python train.py --head_dim=32 --vocab_size=1024 --norm_place="pre" --norm_eps=1e-05 --rope_theta=10000.0 --warmup_steps=200 --batch_tokens=16384 --max_seq_len=384
Each number is 500 + 40 x the weight over its row's rms, rounded and kept within 0 to 999. Layers, rows and columns count from 0. Numbers have three digits each. The size before them is the row's rms in percent of the matrix's.

# down: layer 5 MLP down (transposed), 384x96, rms 0.0515, rows 15-83, columns 0-95
# up: layer 5 MLP up, 384x96, rms 0.14, rows 16-84, columns 0-95
down15 098:474472449528516483479519583474558528557474443519559441593576503467444479518481497541487493462515518525487511561520468421496532478457540565551432492541527505472517462471501552559505465487494496510471506529411472523495426456488560499427477478401523535469502467520515478475539505581493553476
up16 095:501507502486475460503501544474541480514470507535444455505509476434434551512527492472493520538486513518526563575456525457443521418494466448415525568497490467543491449552516591588527587575540524500550489484494493453509433433472473502482517530503452517509471543524435457503508473539523528413
down16 100:455504565448574493476484521540517527527562460470536500462479535534483453433525481462553545524573536512492458385512452475463496541593412470485502476488452494483473545521530489559480559510452576571433529562493511462505515542467480445507531470482559466481494464528520493519485437476527466520
up17 101:460508582503492563481569486483482496484536517534466425505505466473474462530473523478525465566527540485540455403496553500487491554466497459598515466501486532445519540504522450426517481445501530517436484387473484540501443555575502474497553448561534546497535484520553542454463539475513487490
down17 102:570575452423548519450492500482483502467558495545542461527499570486442454414499563518501495512473537449483493458504523469518498511521568458494469519436585460498482516518469504469522504515485457507496472498383517463469517491554532579522565466584459478511549561478527558513516480435467521482
up18 102:508494466495436484498469598478466528531500437490496507417528506537470483512493520572516446523477574521594529537493496487405531550501510528418493499479531519476547519405510510540479504574464527477410493523489561586477513495508516585479473506487532511459559470465471455488496511458506461562
down18 100:555481492550538531498490453466525458453470518508475509533522579528571501528500522480506554451516464529458477552521484458583615511478546500496449503552456513500504500552411460479469543472494555511531513464473475450516490458517525520568504485516511557479430524482524543507424497437415407455
up19 100:444510535512447537432457485491527561442474536470508513525560484457501477463411518552484527536477565461465547514568543479484531582488597400496444535467542463550506445502486491439508514483502539463529548537489483570493486491490465480529441446524432488502508524545515510576492491463518565520
down19 105:512498519544538564527467498506452472525520457499459472592492522552470508494587482497545470473423459471498511532477577524584491501623483479531489498457468500502457466463469506476457538535506551564456514540542469536478538441464444503498444485473540529553528475467461413537554473471428478520
up20 096:474467546480535559452482506509508489469530462480535530462416501516477509481542530536587454528528511520471612489519537521490533455538451556497508529513486531482485574502509457530478419490441498542437485468362468553503554486496513458495487506458455516539547543539517482501408504431453506520
down20 100:572461527572476473571424443527535460496479483512472486504550433556537496444525466516508572538472489405509505543488457518492479539533452415470490491500416492464485519548552521495480563487548530561519525470578462388513499503499437510527542481443541518485498464497496470522528453499540510475
up21 103:495457389467506560474511535432490535462491531510563475492497486580485575514502406512506542544463469477471489566506477507477487401446480516474555545523495529545556461573535498489483529529525530562430529482491533498543543419483561481494554475509447479526490527536493439517488503427467488533
down21 100:485546469468481506556532541549491489493517458497500474537534569461478516469457476491500456469476584484522576467466528512492514482419547556593534483489561475566419527530493480505511484453532453499432469576468500491566544496363482494506464463470502540467492502418482490541497488570491517507
up22 107:479494459527491557497566515465504500515511411488548566540555503446546499529462562542479473533476504493484556508479566519478521545525535571412477474489484475551416517533465445432522521538446454590473464478505474559504452512554501497490436473474583477445475509500484582536534452480489462483
down22 106:537569476479508492502511602439502471529511491455483530493605483483482474519500474443449458516533555488497473506423468473452473529440547497527515528509534513556536496547494438478479421433557533522535517510413532582546486516515551473453509531418485556537487464528469537517429546507456504472
up23 099:517572450440475455458529541517557514525510489522521547477573535454482499473475462541462446461490508453475478492491505562482546460528475543489483498500506586392515474462460507453441525568543562475511516437493524489556522469519527515502587551493472492510498602563425551472470466467526529541
down23 098:534499512485500501473540514562506444553546509524545541475480425485587468463490472539486563506500494521491537429474567517442448399575540484498533483512523459503478476588451470473518486466491510506530466477512472542470493468483503541394467578449518493488512542522488514605470488555505528423
up24 101:428518514514501574555489539498507496521477488506556506495540442447395515456410507529524511556540502468473557566501515552432478521468552472512468538500491534413473485442496444490510427489504486493523572482497558555494518556552473443444487546462455506453452511552511471524442541489562530503
down24 102:545457528504446477508539500450474449512560477458448489511448505541503477462508501486553547578452493481487499488545494543534631469476534571486480480479514603480523514594461472545448485476506555484527460437509473500545500500399545505444573529458483514477501477491482538480548459456496532460
up25 096:487503488467506608524520499438445539436511420530582530570526422447530509461446496514505517467487462509549522505512447457493540538507484509499516545508544539477533450533494478442481499469499526461506500496546500440520443501489456435476417473468492475528485487595544556489597500530585493478
down25 095:491525513505415528522466500402522504573455508465499443476456425493520524491495553543565502530451491528485532519422439509486512469545502479510500508550464408440500496572508465589545479493513410495495511486583444435502488456522530537528527532489535462497433513476494548486548512505522569546
up26 097:512516556505523511499515468439532491510519419520424438504526542383544522507426497486494515548395479478500503544443488476445489492537522560489505524562454548441540500519541548485498532461463480549501530443463539492512534522531449493501552556462531539486477438601505440479470519475510559476
down26 106:474449508495524472471454504500445566488442545398503493531425490438508545446589498495451528490525546464474516515512449549486526523482516528504460601434536466517517514486555515483550461524510535529439506446567459494528464594465525529434470501562447526538500493467476475519559503578491494492
up27 098:551533481470488450515472523523502483510443513531512471547519418596473535492458500539374421468523532484503498517468510482479442509438468460517514498504513499560547516614474571500469527535557487479474505439469539533460550484455559489519531473496421523536483489546443542534523554553540487478
down27 090:499505476485591534480556492499512547498552525477390536474482474501484478463467469551485464502567494497482444441488459496551478437404528518550477550552525493468455452518493481529601477482501541556545447529479528552491460574450462549419477461473485533567486520557501547455536496488497502483
up28 107:510488462507522470469393539538514539502495463453527422551495440475501467524545499562487483468486488522492466485493419491515503480405543503511521533476581570523536493573521563531422543530524570473460483503511556528555484498427475518459540519561507548510534563556484540556556517469464479473
down28 108:480452559522478469478507503588519546549446466438478484443548458476536459403543546442521468492449466507539452380484502494517429561465556530503465503490520546500542449541524417522499517500479539489535482444562510500456507526514507479486560439502485501492544547478552542509575473538525498497
up29 093:515521454556463508475469485486549475467419541495508451506456536503540509533555439423484531423560481500536511437519551545531554468468467532542449541544470518457506548554528516417449600535464441466500524480505468462553483543514470484480539491483499498464464541561513427587524488460485469526
down29 101:460450502522469516487434498587568468411437492494449431502521555517550516564474507501460544506508481443466531447553548485467477533474475465467508529510487543437500545520538581562541427505519555500443458496501507509551500518496557406547539438527509431530514472528536470533532499487485488446
up30 100:511532488499433459478487537446441462416471483546484521510487510508461452521497593509579583431455468524448524445471440498501463508544567452500518539562511542444461498497495544496479562508441455457549532513485502522510548437500460464560525467513511500529436465479511522506556480487595434505
down30 115:494519603524571503529458486516544538494464521441511523459484528470454479509512510521508557497478522547434443450461523466488550503471484547563497579500470498494419642488491502448520526528537471514495441404524472487585508491443498480457433514517508446578489510487455519501515507513502478459
up31 100:517543521490480506565506501459450511505417517448527497527495442533457480526482437538508549450463561470521506467564472459571492496473440555523509536443526468476580539520455455497424518583470467526580469536436540529559482442538493531469446461471447533571518483511463509496504486486534417499
down31 110:495547524438559476471478451450578492449465478573563526465538524592492485467518491491478490561485506517532489455521536473520534479481533503529575464498538450479562551402467427474474458482558517496457482551481480470492445560516507540473545592515454459488520468438483477467483581483477512462
up32 098:445465465418487469472489500541505502547586493457456482489452557538476544469480466504512469495504483447541440477489521541554478496494482485493416504510528562524508447474401517474604483519507526499510570408425504481532558553469520454580531508474507544458429482536532490542500524531506449523
down32 105:560464550428564457537457526509527474537444525511472412567477464526477470545503515584551511483473492549476518441484545479492527494483521535492528417485518415503522521544514501510539514528577530401486522553494540511496495520478502483444504502564467462504453557452470405460519572480504505452
up33 101:473469494526490573470498513441492466490497509494495433494491496498516491525472520582471401512467500507564527480535474488443491485454527522490516464500454559496536526518476558544600525392501525456591524440533549501491479515440510549469462479467456465479456388498587496507515496572531530486
down33 105:513512439566478456546575435497474484475473497528571515461504537500484467490481525437574519582558390479529486510522539468552458484504528511409518521484483424552497522469559591520482482511521505538495497495523477485438456511446476466494496532499525439497526549468491469529542572456473491587
up34 091:498509498478508484473535429523462537484536540449446521549477471558578513464555526517480493501555514497490569549447551463520498527530525449467540555455516531495540503580502483447440414479443484524524478432536475513500499457500479487472438427504627526434436462534553538506465502542506473490
down34 088:498453530474537458462520523597461557537450464556511485485526506448498566496459504483509551518476447492436466505522521510477580533510529557512481484439475446499455455490507503497488568540509513506455496515439487545492490494488464518525550626545443442546545478477462457534518472402525554424
up35 102:434464429549491377552467484533482470462553536475542498502439461529506507520569501537575519501416533565519533576529498523470571537516447471417472543467518483504488467469509522456550576530540512456563541512479497549494503542472427424481502455490495521503446492518479474519503489520475508521
down35 099:487463491558560531469458426440482544539424485464504467545529490526528453542521587544527478574573504436527567531498507494495502461504503509476444459420479522528534503544501496518440507439435467531487590462507537456541467435528519520483479486467529585495436504540500540496550476492431494509
up36 103:530552476494437545464517526498421472453464476556514491485448505424467458521557533497512465506525578494522422491494575480485463472496537473608536523526496488424501521505549507505558575494528545524507515531465546405503527531496502395488522528452485531487462467563418451490531504480533509492
down36 103:532532511554493476520504616510596469525504532488430530568508562451529571524509501434515471491484512490497510473574505543442522479458469429562529503469442478470443503510485510465541505483522475477426470524475487449507551475494550513490587506514466439565525446442461491485515496396493507485
up37 093:477426465519507489539580483508536511568474487483486503470524527462509496463544440461520513488462466538513517485466481448507433542594551450491441499475483549404472588458522517584470476541475485518464404554478483530505470478447494487531521509486480557476533540439491538525598497461555461500
down37 087:503556529499503469483413497444499569439481528510515440546471502573450493502485475494459465486518568532510481490474549540487519457468404459463510490499507514580545528512509481548552542480483433478473516445553531419560571501466441532461576522540485471505445475570548461559499473452479528513
up38 100:531509519559444499475514538442516507552464415482453520518463512420541529438543495569469508527482491513505439624500444497551561447472502482497557544495433541479466462508529444523541454472510508480472545587515475504476510547479574504535463530507467550447488440535428495523519538537494474479
down38 104:472469434499559517410575515566466501567473536495580462519454547484551431500514469466456487505544471516524524471489457513482484432495522487534512468476463469545459552463481445512510483539443519536533592555515479443524415582509484493487522483531500551494409511520540482486493508491578524444
up39 091:471519472548466435529542556527490545425520425572511510456501485446487485480535502535509455525524492478509495589485506489573489491468455516557487503488563535501569503452530469517455492539450481485477459491441483561569546602477495459509429523527476485569477441533441522443525538449446463458
down39 094:470493502460568535489506472531496453481522552493484440457549529493480508432596513538445456468525460485503514461514490523463452433468475493560555583496459455525493461506459505486490528484509440466501538536542506546447533596493475519476493482552501524466540552434570433517509468544553586418
up40 115:513510522510528540481470444451550456547519570503407445499504570511470516445463488506525550449488523512537464523477464450476432483491486434436524468434552530531498449555514511485490504584486522491533510499469587534503508488522534562415543505501511386518472500521499459562547471533527528573
down40 105:469477474533454558509448449530514479507608552512495415549500553481483485524522456533508498518475546479495484531445513468492467479465483499462589531454575496474515483570560467487536585493490506387485553567443523510530484486530547487472481509430540464444474477514454453521562455489481460530
up41 101:441470427427543480482484499489558542495450515514509468475521417501510520541466520490509497506446521443474571524521479508493538547525509472457468454471481566502539499439506497500529405493464503589514554499520494486471510510479533550445492435524538476502489454584524380515501610451537465511
down41 098:470486438516449478470488517538523552541467508516541460492447507567524542474433497535491538589492456544508504473441550515507526507555432430499508507512501500523482511542518515506399488449527448553478533437491453451539583513412422511512503498558437543505435527452561540535514522481518538538
up42 100:448449524564491506516494576493547479487522498532470485456553577456483571517509455508501510479490528453502482442541462600461497510441498566495492558514580485457494458485520431566492497455520511582433521581428529513530482483513470489463501509481518442508528528452459560455586487516470510449
down42 092:445500514466478536534445448459513497574470587525478464438519485514515416482431467475521556515539503520579510597482529443503452518424505447487527468484409552505524516451509493504486578524496481493532559510545471508541492549525520533460508493430503559483496487534510490552513531400455493534
up43 104:534495511527533545577582521503454520478514464552438501457513495552502409488503475487477527488532529548571523452459512445545552541533479512519433456477478499532447438540550440482534497465542527530456424540409504512559504500524521477524523436587520545506438428568492500458481503485482496497
down43 098:518484532497476537461483481542521556490532492516453501504475486519519492508563471491560462501404520532541512412471475488513505544458481497488466405454475499503482438508451536563497535497570442592479467496427496495501564493437548543583530457549469525577459484550502466479547408467525533489
up44 100:535468508537456513505543510429486455417467496484459537546524559560429521437452503480491524576479532469476504533446548568520497476430497495506494471458505567487445526472442466553419529568571471455501450532487522472540453531453426508504507472509565478571454459516481519560480496449510494514
down44 097:487487454473469512438519464535532499486516607514493485417440505536504499518448535487534461505485499574485505463465423532543432596493621498552517538497421533508488481530441530492513523501526496460546437458518507497491470428555484567531517472449541495505472464532541450485502508490511563558
up45 097:437464468530506471533517510483529503485529530415501481507562481507471497544496448477557524506468516523482502491422519494471535413521496466504480546446482533549512413457437529563472517424544487509540561480519463481558559420473533446577505473483480547535506613463517483509529454555556490455
down45 092:506585477492547548489484499440472591454513504431458495517531491527507484528507561465507460545574495499523448452464459486509493511442521475506481517560479544415514466564466495510559500495509516426459503528543509504456428479481525564498485497509556544475485501505494397532612470419558498529
up46 107:475528494523456491522442534434533512586464510486550467509497498530498491466515508534452542505460555479525451505485455447590498474427485506483469518516513435538538482508483461554449496503487480508461495439488525466474516519524627434564484479532487464459495507551451487514556617610488509477
down46 107:502472516525460501497579506497502494528552525469531453544553501462464540534494511525547461452421524510502493499512502452490518421475485525590531578474532567516457513503517477476558500532418478429464448543502458605527497491501469465447427490535513477556442405534511517536540523459472455549
up47 099:461461543475522450458506574519475485504440452521568389462538545502514588512500537520492542474495505483475541578493531432544526552516468495556526609527523455487504533514547424509547510483439486526481460574475450519505453486556499432569447525496512477527511471526495440492509522490460529517
down47 093:515492495501571451532492494509511469541451556506494465568417506506508449545463525521495465511487474491537488463512473464415550395520543510530529448537492506523470472517491546524493450447540471512495604570470500509468560460511479594466546525505521487502466481469464504581489498405575469438
up48 105:549609475492467543584483454543559522494464578498493514518504501484498552500515518400476481527564559490493479515519479484510527535474452428481507497464449482462499516569475534483472551457557417492467505490453489484510464443441507598496482441576559474547513553461463477537478536506475504535
down48 100:519509494514415553469458541518514461451503510509458518476432524514576502435449576555527499546541521540533521518528546555472454401518528527489503431520510507559491455498538510446533437518498534467533411531410522463461570553484469493450443530432531539514475489541533472507499522471547490508
up49 095:498543469516535475473468580456511484490506473514473513484511526487462417576583482510414489483457564445446434499576499555555468513466499478578514538486496496477520453508632545515534568515486462507565496510476447446454499522517457555540491528495545491449498472455493458509555517516508451515
down49 090:436442436598507505514523465460432510533544421532438486518559508502562478515548421507525556495581514475551506497516548469465497482505456550486526432497446479454450506432502473440464488496581494470464527552472563552486495497518561508533425509504517534489496460491489559505461549537513472541
up50 108:470522517492562474440457481470523533474502509479583493523462550561533546535524536525452504464433452528434466453491473593522503396542493479484529503506493536526581472509460491538523493451461413501550480572467529528549482487464506493523518463516482484555531485517525414447452533496524427574
down50 115:417537499494485515482471557537500479455458459477466533422583518491556483430483510501449566527559478468487469525503514537556444552531447470471453524530443525518540517499513512520499495428496430478465521518497475523464440540596489528502556468519539442584462501516587466510517443541465478558
up51 101:457476482557513494480393436463462514490508548418516556494531463494511462530480501458422491505490559493505492518495539582442564537505506453491530466456493532573589520507481523378513543526519543565528498538508491510507488538496518468551552415512443510505461497528470477446492512521547440478
down51 100:508504503511477533500427531497458490561465482450460571628518500471517561498586541521513578474515518484569531462464528486472440491484490549460545470573472482521553457508449436490494465504492474506473552553472432545492488477518524541481500539424444515520520431483475455436430479489542508528
up52 108:459474507459590470479463543462464513456457496524599467465523490506541472458493452499466442492555488508472475480480526494471506531488495606574503528502531479409497546468489477443482445520477550520456514505484511609518491527529508551549521364571524529493523528507491448468462499513511531538
down52 105:525512389545470436577448514500463455475506515458524501522537459499414534498506477548523418415452503483571485474463574562551540498566528490505551518538517494476511508504460565422559490533499502464458540534499484487528543470495452499459427468469524543469529536528483479558509445499542519531
up53 104:479542483583496479575413598469473446535556436500457524491508509500484494491437529471561516394459503504533526508485514510513497533483462484456488543511486547513478487494452519478573540499418404470531466550493486516505554582517518484579549531523479489531434496484514520476504586495527471491
down53 108:520485471442555475435541515527476540450473523509592597483477550523518489481467473412504576490513515474508545549509576485465501564502473550491493516453505503478517469490505473549499417543484525462511512502542490463530446462460495522499525531521531507464379534405570544455469478494572487500
up54 097:561485467548515420516512535504549499437459488601502535424525525480444426483534406425470433478529484487558473462562503466503520492462431527510526501458484541487513467507506480473443574476466560564508551472531515521547495460507547475486559546525526478465503545525489471525527525407503526476
down54 097:478540473433505519495562449512486435492507474517577509414558532497515476494457472480539532513477582403535507492520533507520522500518429478488493485513427531511459546517467540531503550468474487420473508471486551527515485539502502471549550471557550362569498479461481465439541497529500477563
up55 094:488553479520465480467444511504423517568513515530437496517509500482566523524467479512515519565529487515504476529444476464470524588505515491443488516434495487444424542582488444479502481464421481566427537449541484548519540437527491485507485485495523502541521539509644498512508545440556508531
down55 091:459430472539534537478514473479542506502520500524572418521489478606487532535526465463479513398519475464495580544459525562518529512492458471514509514517467513464558505491529501559475523445501481532530506515492541466522449497511525579480454504399485498514431507559433490493557409516427473529
up56 091:517448468466470484481518574460492472483583477499478485462456467465416417501560512516496459494496517545529494429513475512473504479431525415604463544523573520519478423508512484456509527541463515519465530540514450522536461423504504465509512498542516545495549531545596540529494503464534583516
down56 098:525590535507500503517514448514445492546472478495512466469483444570436463485549545594514453501484439498468546528549469543487454547575398533539510525519530512501457517466559510496454462531541495481473507522527451477446503522457445528487455523512504577403565504439526505531441477458514530465
up57 100:463455523509577446506515541519393558461395460475498460509501476510494503540482496518515514568505448542540563487517496542511580506545476487461478517531490465490493473546560439472504523516535490616493453520423472497508501494520540451432451403496450522509466460452550529509535494479470472463
down57 089:543505421501481490466551486445514445482536545569528497593537514461532529438528453542469495457470572528534475508458455461495518478497418456465471436442524531511534507499477574553523541465508504443495555552459523504564526425489482530401488469503548527553466552551494442495491522502469532482
up58 096:526518519466534494478490528468458490410594545558484443546459543511587559444480510511470444474500511580579532559515470453507471493450399481466462540463440534518568505471498508510485531585470489475494481564496523540531414462496514465462506465479485488475502566485493554466527519535480494510
down58 103:454493499523433524479416524484486501459542581483519531476527563547526475440498535496421493438526441547446484500527509517541493521464487464496438566553498561576505579561555418504491526471460509509569531464485495499533429508535455485480575532446502528422505508452453492483546514475518470503
up59 103:382561547461504516463529479475498502520587510498486472554419533461415563513517556494482536499488526560481527520487528510524484436517481441465545488458472539496499509493474545397515428473545437460551528495460560547512461468492477544439523532533516495521555496509495548492453469541459510572
down59 091:477477490489493543513577431497463524466459562504481485504498456546408522493487515505559554525479440456426516442435535513527469535513535420543619481429526518523486478530498538467545533484536487411506546536455546475507487451541548525484529500548470419505501479500457481481536544534442472527
up60 096:507469538568461531462414466478417519507496487484498501446445451488549551512515518506434513566467469447512551469465460522505478578509480463498466495573509562541506511523462508444484503479469472492503540484476508572555514503434543493389472474544517457486532473597481509592549527536537534517
down60 101:520568518435514440548525561492541451457491455531436595514537518528536500494524513487499470568525487521476513486444480516432516520484466491570487498514573499542475484427516534565509541453436499561470470515485502529382478487475479489572481496503500397481499451557477478472504549527454517437
up61 106:440539507505464513469447439505492465524440569538493499441489465522547479499509483472449514510467568481485555608513427506488504386529543488483478564546544426572474512457464524481445524481580509544493550532465484495480414454541519481484506505501485540494493523563548448538486521506554472537
down61 102:539449463495565488503560420489440524530513490459578500482413462449498531519495523465497494581521564487518474494439495467501488458554514502476535513553541533510498495572491443514503434533401472531466514477504485456505463495548443517512463549507631578456477506509474546465451511528488537503
up62 101:495557596511502465533511522501554454462516511510527507546502517555525518451491570493411447429563513500489564521509495530495507493433559516523472444559495531444458482497476505548484522501441516530427512505471455435477549454581439469464507436525453438492466492554440507468565555543508513522
down62 109:453512459580458463414581421441509534507539477533456580516450443465472486412505429479508376556515483518458448511557438464520495533485468500500506510527476526560502508498490467533520526503524518530532517434484512488573523509515510524451540542529494455537496548513569515498489556476513478530
up63 098:463600449521509503566455481419532519483478422506528545549512451486552432488459527516522514575430511487489431471517470568557524485483575498549462397530515504526456502482491499526503562473506471516518549476462492455515421552548522438449488529529509473513505438545483461516513457527512459478
down63 100:528536557477490497542526474457447454511490555550511482452501461557532431572501519504495483458550582497476540401518494486456528599493483510554451519508484482451421477482511485517460532471499535481500565561403527505531501504558497543490536523505470551482448514500432514480466424426477525555
up64 093:536482482545495463477477507487601539472482501489519459485536517495495531481467510499525476522430493451514486495457518568500529432479546461501560435552477513496447526573470504530444454473562432451423550547517463465518501510540568513497468374549487400504504518522484557555525511515459488443
down64 099:518463525548515472503489542537466583448461567530522477512457400497468490531497519475514529478562426572456491483488494448565502542416537486512486535470529496495518523568506541485465493565512528583478543473538414520494491475461477467458467566373530502519469465472555500486488543460513501511
up65 110:497500554488429495574514506474478457473485558466502511539425418555589455473545483462448551484497496515531485502529478460532509484529598459444454466474450518443465486504533561504536571503443424509611467466522536519510430506453511497525492533527481501435453522502463485501495523524553538524
down65 112:562495472489569510459490433495500483469552528518466418542502479556446504570509516522510438568560586437505547453482476494499534454503506481480488500546542523506502452495532553526508432504518482550474470428495475513541472484477564537421542454509497563486389516481475517405498463542532489530
up66 095:417500557435457490465439534443471442453549506520454521542516416502526484560465461443495568417497542469505564518513498527521499528530498576567488488567519486536426511476525474481487572467504480520540477509469517449482486495497459443480475462409557541523461562471501488531568479477495483455
down66 096:594429454520484522478575488543526592546530485460489440500500556484467451518496497509558435491535486510514550499556469451523484462452521453482506558470509465483572537430465440497517478522506458511456501457533500618511462512536445541493470495455538511517419484508443480437562538510471482500
up67 098:534531458535544479481502532468509519473447508635561524520493513508523477435509503485484504436447537461504469425552579528578507453522478557546522501492435476522512476470535439472469561472511519518522478496471511520536458570543561499592479527488507473459430509447492434507453442502553477471
down67 102:423528482459479515491465502596558439465448490536593477434500475549505466509471534486473564547534399512510536518542437553463450542472519500508535509457461530500436454553535549538526483498512463445529516489512494546472555540543442570424502481548529559498473509516481466460512465455475472499
up68 102:485487476453519527479463560459499539465435514498522493527516504516473507459506462529453582530492496466520467524516459503510499407561442524485469521479479546503474513492413521497500483518593527442566525455531511551495461546460507534543464476559511467472508607447431489530574455413556440543
down68 097:395461516492402480396565463518483568483528440429581482541519499547466527505494515510526532477507531509549521522496531486452526432536505493403539456533478464474469497587476491438447498539550513453490520546484480493535509535532483487501506540516496572551519508458506479436531548489515471550
up69 090:525483473480514432505497453419498518486490505464499453552550567469513483432497549577552476455579561599537499494490508502517451487458506496471537460537553554497523447483472510385543519442438562542540458478533528499545519472490458433469505499531482483501486575568507517467528471471499455518
down69 092:536502415467487497453461437523492380534496528493577523527547532508513483516527499509459495529494487547522578533450565542501515504462510606597464485524529519468579483436490485504574545531468509442462487461484443499493498482457475499474484501424540531496527480472513476493494424574519458501
up70 098:507498570467454474493473570502444520520496542489412550514489480515492527480509556548545532485466600449518439500451548541463500509407577433451493577514543477505519486500470489477539519510487477535457573515499448457461480557529442503476493439493527429559544512544531439443489497547508503529
down70 092:479502466476503502448501479513498522496488448517484383405492510504572475453531482558532509490550512535514436533467506492496496549495428504534426469492462534474542518482519531567602518533527522486500568514516477514459532559477511478505543503472570486536466530410520441596442497471562466456
up71 106:517544449510532493511565436550535484551539471501467548457433506560494435519439487553533505553534442568526528460443475461479586531483583454501513468445579523516500494503385484496439476485454469437504540447452470484493475539462490510491452462533506501507488535542493479483488556532534540457
down71 116:446428460496470487509555573494534516514540497540512506575447527423472494556506500562476493512482483549521581501488527514466452536394524543577508469486455519559482434440457547551505495491455494464523585538450508456535500465491418483483503430530525496499504534495580525505441532501463483488
up72 095:509483493593464487503506547531494561529505409537483476496499558495473478491560447504452523469423480577575542578451531541529505493475461479514472495460519538450461470502438480500494499532512442605449525486521486548487473503510449510538591465508491453479426485514558446476490478536566444513
down72 085:454479517558466473511484483431524615504473470477456510531469484479497521413525516521524568502564447510454535543522545467471481581560506486494435470435480567508495467586480504490512574502511481539523510469524469492463467516539556573463465533512452465459522525536407520445501530506502436544
up73 095:503493418477441519477466552479530397518562439507501520576510502548479514488575513520517396472491489546495447505466517574469499443482505491468558537498509455550480475588432518536503570539445552480509536498508547466491519548467485543479523553514498438570503445534521491541563523476499504468
down73 095:521509533486393458487523517419478475509544501456507481495554566528454459541537561476528524479439430495473430459449475478453473497479496487541458502473488592467476470529586511535477590516454544492517466450512554558423516479484507545495561478476539566498530490526549555488562485463485512511
up74 091:481470508569435528503513615490519488507481511472485433504537490472475518465457488517506475381576486500493447484590474549490552499484515431514443477568462515471442488470509489456465496464545515500510516505515488497584527523578465495418526514459482511545585548505487502540445417500477501525
down74 092:512478484498508422478516440462458563476508501483521578455478453498561496471616541463445532592466477491559573516464470510490545453556509527505523509457512415533463516515526525551573454474498499510500479420491532496440535504453555514544514503455509424414502460509543466549513501517496503504
up75 097:491513524411541499503481464541556475501494497511578512513529560441500423484504550523509390547549504473516447502497543490535472561411561538453434542488415496500483528489474533429494557467469506473456484499503490483504511503530457463502590452536544495510448503527443488491479537520400542502
down75 096:548480505544461500475505479431517495511418500446534583513532463509461559499507526520456578589529511470532526498519517571441463475487504466467457481545563507471469520434547587458557493470464463515541477614448454448504443492481499500481455538557499509534466466492532422496525468503511514546
up76 099:518531510448479516545476500428450490463514564477524471442460512464591519455533539419443564429483436438501461541586459496569506466483468518510508472519503501487524431524555522481430467556516549463559466481452517488574530461520498502469467520480520556555543487530519459591487483521505494503
down76 104:524431380537490516471466530511527531490531521475490485462508489473535450445485468480580440489492528480515463505533442492541473523540459550539504557499561461473517532472493493520514600444573542458411538493501488498550552447523580528462564470478520515466478525472490472461598473537461477521
up77 102:487481535549511479453458509485429478557498512496558561492524539449482515447455418528579476496480479521439471482503534472519457421449515412508480477547541522484491437564575527537504458505448474530516487554506445521512460529527462460534575455535470449507574475560555501554511467476456454466
down77 102:501528509513483476468439512459561504518518473496492485542542520455507482554606510506524426530501460491489521577503480490492501463450475499494456517492579446544486435524450494519504432543543512392442568492489435500511499544543486492540456493577518552415527435480461499492515604484503481551
up78 099:513465532401450490584489452463456402503463483433461487541479494467517474518521476525498506449444526482504533489542459459534520517527590579515511482531545480466532519558475517542424515518459526552524497473514468505517512486449529451494504551449507566493443499473463447556562523564537486410
down78 094:488493479504497517510532491531532533535525533598468537525475496429484497476435441517533504467475554485442503424549421470508470538492450444442500480476423439518499460543550466528405559476474534486540501470502579532524434533586516479550486486493516459523488522578561489501564484552483482472
up79 096:422437498482538552511500527469445431533489488457514464528541537506454461490503536537503488561508520474472472520437566506511466538502516488532497447501548488459502488582525518506493511509485505553497519518489502473533530463655470495443519512479500501386500538445493411435454417499528488442
down79 096:500538562461485562464542467496475485512462565553456499483452451493519539455511510424486473493527538499472494523497489538553514411568521435504460432454473552498506503468465517483471520533496536539529497569395564516476435600466472493474499545491502546560509479496501545510508474519414576551
up80 095:446478534536517499460509405554496474548566561450536575463500543446581491543525474478494492466517508468474528571494504514537473502506487445528519452512537469505475459578496444425457451439433539410468537472538509486548501610507498434510486524458527496457518531502492499504475540441527516481
down80 098:497490425520550459517535560497455508432500448533500458532447564534445508487425565443423504521472491553527518476472533525566545502538568541531513543483453523495566461439500559551512512499514483459498487413428560424508537450493497562531497474533514489482478532508565515493505538449437480504
up81 110:522443567537434533458471571487533446556500465538443554546444535506554505508541496470513539407482510555555456496498513456500522431504553436443469531497448505441479489536487506560440576495538479551504480453528538509556446453518445550506555504530498477543562513517499515491573511505521450493
down81 096:537449481496420506420440538547508533581540496524507442499506494487544499478451574508511555497569465551504480446538412625513513499482468374482513503489525449517545443555491512540528539475476483483465518457475497510483516499535544491458509479547460456569504450528484455509537502511532487483
up82 100:490570451540490532489512468524477567451510527485575460513514420485456470507455494618444461444550527499494418497462522461503538524510528535518519510455509447494513564498488569511416480486512526499417516538454529453501505470531445547452487548493544477482486542446493462536439459475556509574
down82 103:501531469488481520493482510532536534526454485509561486484543515465598552543501493522458445485439546524493440475551505518445497546464474470499474540457468548532518461483541489519485487504468496470440500459457513441491548554421441449525506511519434558647536490571473503472545580480518454455
up83 101:448481493460413471504449492448580512484428534505536539527538464498504514546592559524446475482512472536456537473523408512473532570418487541525581574472460447535553531567465530471418508560494512497558515483455468501476478512541439526510484495546501492551489500517461507495513471550482499481
down83 107:395490497544459502497469484514536463466523526563460466517486476486520548479482520504554465479532558571366553553509491485550510487517492501467517502459541556445490504486530502472502466439469479506483551533450521500640521576567484461456499531460492507485496483513438499489496508457450577538
up84 100:470494532530488421519499487462479505534477504472526501501535473508429523530522465569499515536442466552436509440438469571520483485466511465506524471481531448571392537561514497467432485445520537568500544544481489542485499431502483514423452495538501444516581591543475499540501563530525542513